config = dict(
    num_attention_heads=4,
    norm_eps=1e-06,
    positions='rope',
    qk_norm=False,
    max_grad_norm=2.0,
    schedule='wsd',
    max_seq_len=256,
)
Each number is 128 + 32 x the weight over its row's rms, rounded and kept within 0 to 255. Layers, rows and columns count from 0. The size above them is the row's rms in percent of the matrix's.

# layer 11 MLP down (transposed), 704x256, rms 0.086, rows 573-589, columns 192-255
size [ 92 102 107 100 100 100 103  91 107  96  95 108 103 100 103  96  98]
[[ 72 158 111 194 124 133 156 106 101  89  86 166 125 134 176  93 108 118 162 145 130 107 135 175 143  69 128 107 115  87 159 128 157 166  89 151 119 102  93 124 184 138 153 154 127  60 144 106 103 129 121 175 143  93 204  36 118 131 117 160 108  97 126  60]
 [149 151 114  94 152 108 115 111 150  89  93 101 129 125 159 146 166 186 135 154 157  99 167 138 142 126 163  94 102  49 142 147 182 135 184 162 156 139  61 107 120 142 100  68  85 121  95 110 113 109 167 150 145 137 130 127 146  80  92  93 136 169  68  85]
 [103 139  98 147 143 132 142  93 136 135 138 116 128 174 128 143 136 142 106 148 137 196 169 118 142  56 121 130 119 168  60 139  81 149 170 142 106 152 147 133 163 179  95 150  90 118 136  80  87 179 155 170 134 113 139 199  99  77 121 123 131 130 190 130]
 [101 140 131  65  86 103  91 142 118 131 139  94 129 116 161 124 188 111 115  76 148 121 116 171 180  84 129 107 108  83 158  75 165  80  81  87 150 133 143  82  68 159 135  85 157 127 172 157 135 181 101  77  97  85 142 130 158 144 112 159 102 172 162 141]
 [173 170 169 128 171  92 191  86 119  79 153 184 109 122 106  77 126 125 117 107 133 118 142  79 170 124 108  54 175 100 107 130 148 119 162 111 143  86 152 106 135 144  74 196 131 147 127 180 167 131 147 160  96 152  73  91 171  78 106 159 152 113 196 140]
 [130  62 147 122 196 131 169 110  67 121  90 118  85 141 128 175 123 136  64 137 144 157  69 137 165 137  93 150  91 145 127 118 148 129  93 154  88 112 109 135 118 124 130  79 127 183 163 147 157  94 143  57 123 200  87 120 168 146 166  67 133 126 159 116]
 [137 187  19 139 155 115 167 153 168 117 128 160 133 174 153 107 129 117 155 126 131  86 143 157 119  95 119 136 107 199 151  83  80  73 172 110 139 116 143  57  95 161  96 197 146  90 153 148 134 126 147  96 171  80 157 162 168 108 156 138 162 127 151  83]
 [117 128 174 106 137 204 139 141 192 106 108 155 128 188  77  75 142 151 118  99 150 102 170 168 116 141 150  79  69  16 129 181 170 138 109 134 125 134 136  79 119 131 100  99  94 112 157 127  85 153 125 116 158 102 144 120  85 110 156 164 162 128  90 107]
 [132 151 139 135 191 136 236 175  84  97 110 161 133  76 142 151 116 112 142 148 167 126 125 131 137 158 147 115 153 161 161 125 165 145 172 155 146 132 131 160 118 115 152 135 156 166 139 152 103 117 126 109  88 119 122 130 135 170 125  56 140 100 173 141]
 [126 109 128 124 161  93 108 128 137  83  89 196 173 144 100  74  67 123 161 117 150 162 163 130 138 156 131  97 124 121 156 149  71 118 162 152 117 132 120 140  79  97  87 169  96 148  83 162 151 101 160  81 126  49 126  76 103 137 133 117 157 179  62 121]
 [105 146 106 114 103  71 124 176 136 183 101 151 132 100 137  90 111 156  87 147 144 126 133 197 137 124 108 176  87 133 119 126 168 120 110 179 124 135 154 186 101 149 166  96 112 126  77 138 174 191 117 128 136 148 176 139 110 171 192 190 120  98 132 165]
 [139 140 124 103 164  96  88 181 148  95 173 118  77 133 144 142 124 144 106 140  63  94 173 129 136 178 160  96 126 108 119 135 107 121  94  81 134 128 100 107 160 164 107  91 103 137 143 105 166 161 138 132 111 147 160  97  59 127  95 147 122 105 132 121]
 [147 109 119 143 141  90 134 151 137 142 138 100  98 161 151 161  98 121  89  95  97 186 156 119 155 103 116 131 163 136  82 101 174 158 129 122 139 135 126 126  80 138  80  83 135 111 156 140 138 147  95 148 133 165 162 135 180 142 188 185  96 129 100 136]
 [117 138  89 145 215  98 174 103 130 122 135  98 136 141  98 136 130  50  80  65 147  96 144 149 125 133 138 147 132 143  79 105 154 129  87 104 134  98 194  73 178 146 142 159 141 147 156 149 137 156 121 134  93 124 107 130 136 125 111 157 116  92 134 158]
 [ 87  87 114 178 129 197 119 155 154 148 108 117  76 146 115 116 126 118  64 103 124 165  78 183 133 103 144 152 160 154  70 124 151 174 140 139 178  86  72 127 126 122 101  92 141 145 129 142 131 186 130 170 124 142  79 157 170 126 139  73 152 155 149 122]
 [171 149 174 124 125 124  86 125 178 173 104 167 154 108 131 155 135 163 114 145  89 127 161 127 131  97 125 141  62 155  79  97 141 133  66 211 187 142 108 111 153 100  59 143 115  80 145 110 113 141 170 121 130 131 170 124 174 139  80 107 135 106 148  76]
 [155  91 158 106 217  74 172 130 107 149 185 169 146 141 136  73 124 146 141 191 112  64 110 166  96 121  93 105  91 125 193 138 125 142 111 150 108 112 100 137 117 143 144 139 121 117  75 124 102  93  67 127 107 155 181  99 137 155 147 163  87  99 145  88]]
# layer 11 MLP gate, 704x256, rms 0.0869, rows 574-589, columns 192-255
size [102 107 101 100  97 100  97  97  96  97 102 100 100  97  97  96]
[[142 109 173 110  89 101 182 138 161 188 157 132 133 132 131 136 141 152 124  87 113 152 171 172 117 150 128 125  83 125 135 184 131 168 120 133 116  31 122 211  79  97  63  69 150 144 112 143 179 150 113 129 123 138 178  75 126 139 139 132 143 125 129  95]
 [ 89  97 118 146 166 100 160 140 150  82 128 101 111 103  97 112 149 174  68  79 113 176 158 166 162 142 124 166  94  56 152 168  98 135 195  60 114  96 157 161 120 139 114  82 166 151 154 123 131 155 200 122 115  93  74 149 106  60 168 167 102 165 181 124]
 [ 86 133 160 137 168 164  89 189 117 119 133 174 101 169 120 124 173 143 117 132 115  92 136 139 126 144 130 118 169  94 117 143 145 202  95 117  87 115 178 102  74 101  91 139  99  61  91 179 141 143 168 111 173  97 163 100 106 104 127 110 121 146 166 136]
 [173  60 164 102 106  74 167  98 138 129 117 136 124  97  97 117 129 111 115  97 127 124 135 138 169 132 136 149 145  75  54 152 173 190 156 170 191 124 179 144 132 131 103 114 186 181 145 134 156 182 187 142 213  64 114 105 122 108 104 107 144 124 107 120]
 [ 96 114 129 192 157 130 133 152 131 140 180 124  99 103 138 103 133  97 129  99 127 104 147 135  98 156  86 156 129 113  89 147 151  92 144 130 110  95 118  89 141 144  94  85 111 121 127 174  96 120 156  93 165 137  84 100 135  87 144 166  97 129 173 191]
 [161 128 133 147  94 133 117  77 181 133 165 143 125  98 169 104 114 137 143 157 127 163 206 125 127 127 119 132 105 112 149 140 116 166 127 156 106 137 129 111 179 204 173 102 160 140 126 155 156  99  95 112 194 141 120 171  84 127 135  98 131 123 141 114]
 [108 171 192 169 154 121 133 137 116 105 114 124 111 176 178 138 139 101 163  96 143 123  82 188 101 122 154 152 151 102 196 131 135  69 160  90  86 150 127 144  80 150 124  87 151 160 132 146 144  78 190 118 155  92 114 136 126 201  75 126  93 156 134  80]
 [150 142 119 191 168 162  99 119 172 127 118  76  41 119 122 124 105  95 126  90 152 112 121 170 155  55 130 143 109 110 119 183 110 113 107 118 103 160 146 119  60  95 104  49 138 103 158 111 112  88 125 140 138 147 163 123 129 126 163 133 192  89  65 136]
 [134 122  91 141 114  83 123 138 172 116 121 145 148 144 137 127 122 152 111 133 143 182 224 152 154 176 120  89 155 126 103 168 178 113 135 179 180  91 123  92 108 117 161 126  87 118 132  97 137 123  84 104 115 110 145 140  91  96 121 134 159 100 117 156]
 [116 115 174 157 160 183 165 161 159 103 153 133 161 150 130 137 121  98 133  82 171 163 119 101 158 124 131 138  78 101  70 143  95 118 138 159 118 128 122 156 132 108 101 156 146 114 129 145 170 164 118  71 191 118 125 145  51 130 119 183 146 123 140 102]
 [180 144 130 138 139  48 138 101 142 155  94 135 110 116 130 114 154 148 164 107 106 121 110 111 156 178 141 174 122  92 126 169 195 155 123 124 168  86 128 170 161 130  68  73 136 116 108 123 189 113 155 112  91 132 148 130 169 146 224 172 130 151 150 137]
 [130 110 190 138 138 113 156  88 128 101 155 132  86 145  89 185 131 139  82 112 131 127 124 155 134 144 120 117  91 115 123 154 107 165  93 112 125 158 103 180  99 190 100 137 168 194 155 163 198 117 117 145 117 205  85  89 136 115 155 189 177 109 137  83]
 [168 135 132 126 153 142 139 139 140 175 148 140  92 147 149 143 150 122  99 174 132 159  71 145 171 133  84 101  97 115 138 136 141 139 170  94 151 122 106  91 161 161 144  95 133  99 150 182  65 186 129 111 123 119 122 110 155  70 124 189 127  35 124 176]
 [102  85 101 125 126 134 117  92 173 103  61  95  87 167 140 124 118  55 152 191 136 177 188 112 162 120  71 139 122  80 161 173 129 142 123  71 101 144 136 134  95 103 128 121 121 174  98 153 107 136 101 152 148 155 121 113 126 152 117 115 145 166 116 156]
 [172 148 103 156 164 168 201 119 133  95 135  66 136 102  82  91 122 166 154 121 105 143 110 194 117 176 134 180 104 126 189 161 107 139 184 120 136  69 120 145 163 118 151 189 132 169 181  76 134 197 194 131 130  54 126  83 147 146 145 122  70 100 104 179]
 [111 153  87 111 128 131 167 123 120  62 152 104  52 110  85 118 146 149 141 137 124 122 177 122 167 143 143 124  75  71 125 156 117 112 201 141 130  79 147 141  90 142 120 119 128  75 121 166 125  90 100 167 147 109 120 160 110  84 154  92 178 114 129 141]]
# layer 11 MLP up, 704x256, rms 0.0915, rows 574-589, columns 192-255
size [102 113  96 102  99 102  97 105  97 100 106 101  96 105  97  97]
[[119  93 179 111  96 115 152 105 102 117 167 164  97 151 110  94  95 160  76 136 111 114 132 119 140 117 129 111  93 123  69 148 129 171 157 121 155 105 160 116 192 126  73 122  96 191 105 151 182 148 145  65 139 140 134 112 149 122 116 151  80 140 157 101]
 [ 73 120 155 104  91 182 141 149 139 111 120  70 164 120 108 141 118  73  89 111 163 138 103 152 119 141 111 144 117 122 111 184  74  69 149  99  85 131 125  75 109  98 131 132 141 141 144  97  92 113 105 153 151 152 118 145  71 119 203 130 107 196 113 152]
 [119 172  77 138  95 103 131 119 141  89 139  89 195 100 117 131 141  97 177 177 135 192 149 155  97 128 201 122 174 107 188 128 112 115  83 204 178  97 123  91 121 136 141 115 131 150 136 126 113  89 103 139 165 145 140 141 134 112 111 105 132 141 147 130]
 [ 71 187 125 156 112  47 112 135 135 114 150 133 126 160 135 134 127 138 121 113 167 106 176 123 195  91 125  70 184 123 163 162 155 100 156  87 196 187 161 120  60 131  80  87 163 166 124 144  89 118 128 112 160  70 166 164 127 133  81 111 126 102 130 115]
 [123 137 165 142  92 141 121 115 115  59 133 143 152 124 166 116 113 117 149 102 145  89  75 132 110 128 102 139 109 172  77 125 153 119 165  97 103 101 153 106  67 124 148 133  89 118 150  48 122  94 119 128 136 139  59 116  90 106 170 189 187 145 208  66]
 [ 70 149 142 126 142 109 133  91 122 178 118 139 103  75 191 131 111 157  61 150 128 148 169 145  58 191 193 131  99 129 132 101 115 103 106 110 141 179 162 204 128 149 148 119 121 196 123 155 139  83  59 173  70 155 117 141 108 148  84  92 124 159 102 179]
 [151 115 149 128 152  94  91 108 126 137 239 136 136 110  94 145  68 167 121 122  64 117  88  65 132 140 164 157  89 147 141 150 165 159 113 163 101  99 138 104 139 105  80 198 112 114 147 114 112 189 108  64  97 158 157 189 111  99 157 155 136 145 107 130]
 [180 146 166 150 124 193 118 110 148 141 144 123 104 198  98 138 103  95 169 125 131 133 164 173 104 121  98  70 165  84 128 105 172 115 110 151 144 124 132 162 105 100 182  98 165 114 161 181 108 206 138 120 164 126 139  97  90 124 137 138 135 124 129 100]
 [ 84 117  83 141 117 155 115 152 125 131 155 123 124 138 113 117  44 105 133 163 122  67 161 108 184 147 118 165 116 145 156 112 181 107 135 169 151  99 158 136  93 165 118 163 110  71 104  80 128 181 198 176  95 187 136 126 107  96 154 117 133  88 131 126]
 [126 153 126 134  90 126 185 122 130 104  99 108 128 117 170  97 136 113 186 153 117 117  88 177 136 112  83 121 106 118 176 150 173  99 114 143 132 180 147  94  94 152  76 169  91 120 117 151 156  96  96 128 151 169 150 167 135 110 145  97 164 213 104 109]
 [ 96 132 158  98 128 121 126 141  73 131 104 187 127 130 113 135 118 100 128 138 118 118 106 136 102  70 138 129 129 195 109 136 191  86 128  97 127 105 154 122 143  80 123 143 166 131 105 193 153 120  68 105 143 139 147 115 124 110 117 135 119 159 132 153]
 [126 144 131  58 127 149 140 112 138 123 163 193 152 158 166 130  88 133 128  85 165 158 118 161 176 103  97 144 112 119 128 107 150  98 136 179 117 148 125 126  95 127 133  82 155 114 145 136 137 137 100 195 140 139 168 162 100 132 152 103 107 121 109 135]
 [143 110 108 113  54 146 142 140 112  95 158 213 115 141 128  95 181 129  98 141 106 141 142 134 121  74 151 126 138 150 121 144  23 131  95 111  77  85 126 110 122 132 113 163 151  93  96  85 178 117 141 114 156 140 131 104  64 107 184 119 180 153 141 140]
 [143 145 128  82 124 110  78 183 153 136 163 109 146  73  28 144 173 184 126 156 119 168 156 114  78 163 148  76 181 122 135 146 188 137 155 145 171  73  93 145 129 142 133 150 114 166 104  97 158 156 145 120 145  96 151 185  63 183 137 114 205  72 146 138]
 [140 141 154 131 125 141 196 135 156 144 149 114 169 108 124 147 128 116  83 183 101 194 134 113 167 195 126 153 123 112  82 126 118 121 167 149 204 139 104 179 143  95 129 103  65 141 146 116 145 126 145  76  93 123 141 132 156 120 138 110 141 172 101 145]
 [144  61 149  85 109 117 150 174 165 156 155 124 152 144 107 165 147  84  77  99 141  92  75  94 129 157 123 158  90 124  83 118 106 159 113  80 115 127 158 125 149 135 113 100 155 101 154  43 145 110  72 139 177 121  77  95  94 116  94 124 163 132 148 196]]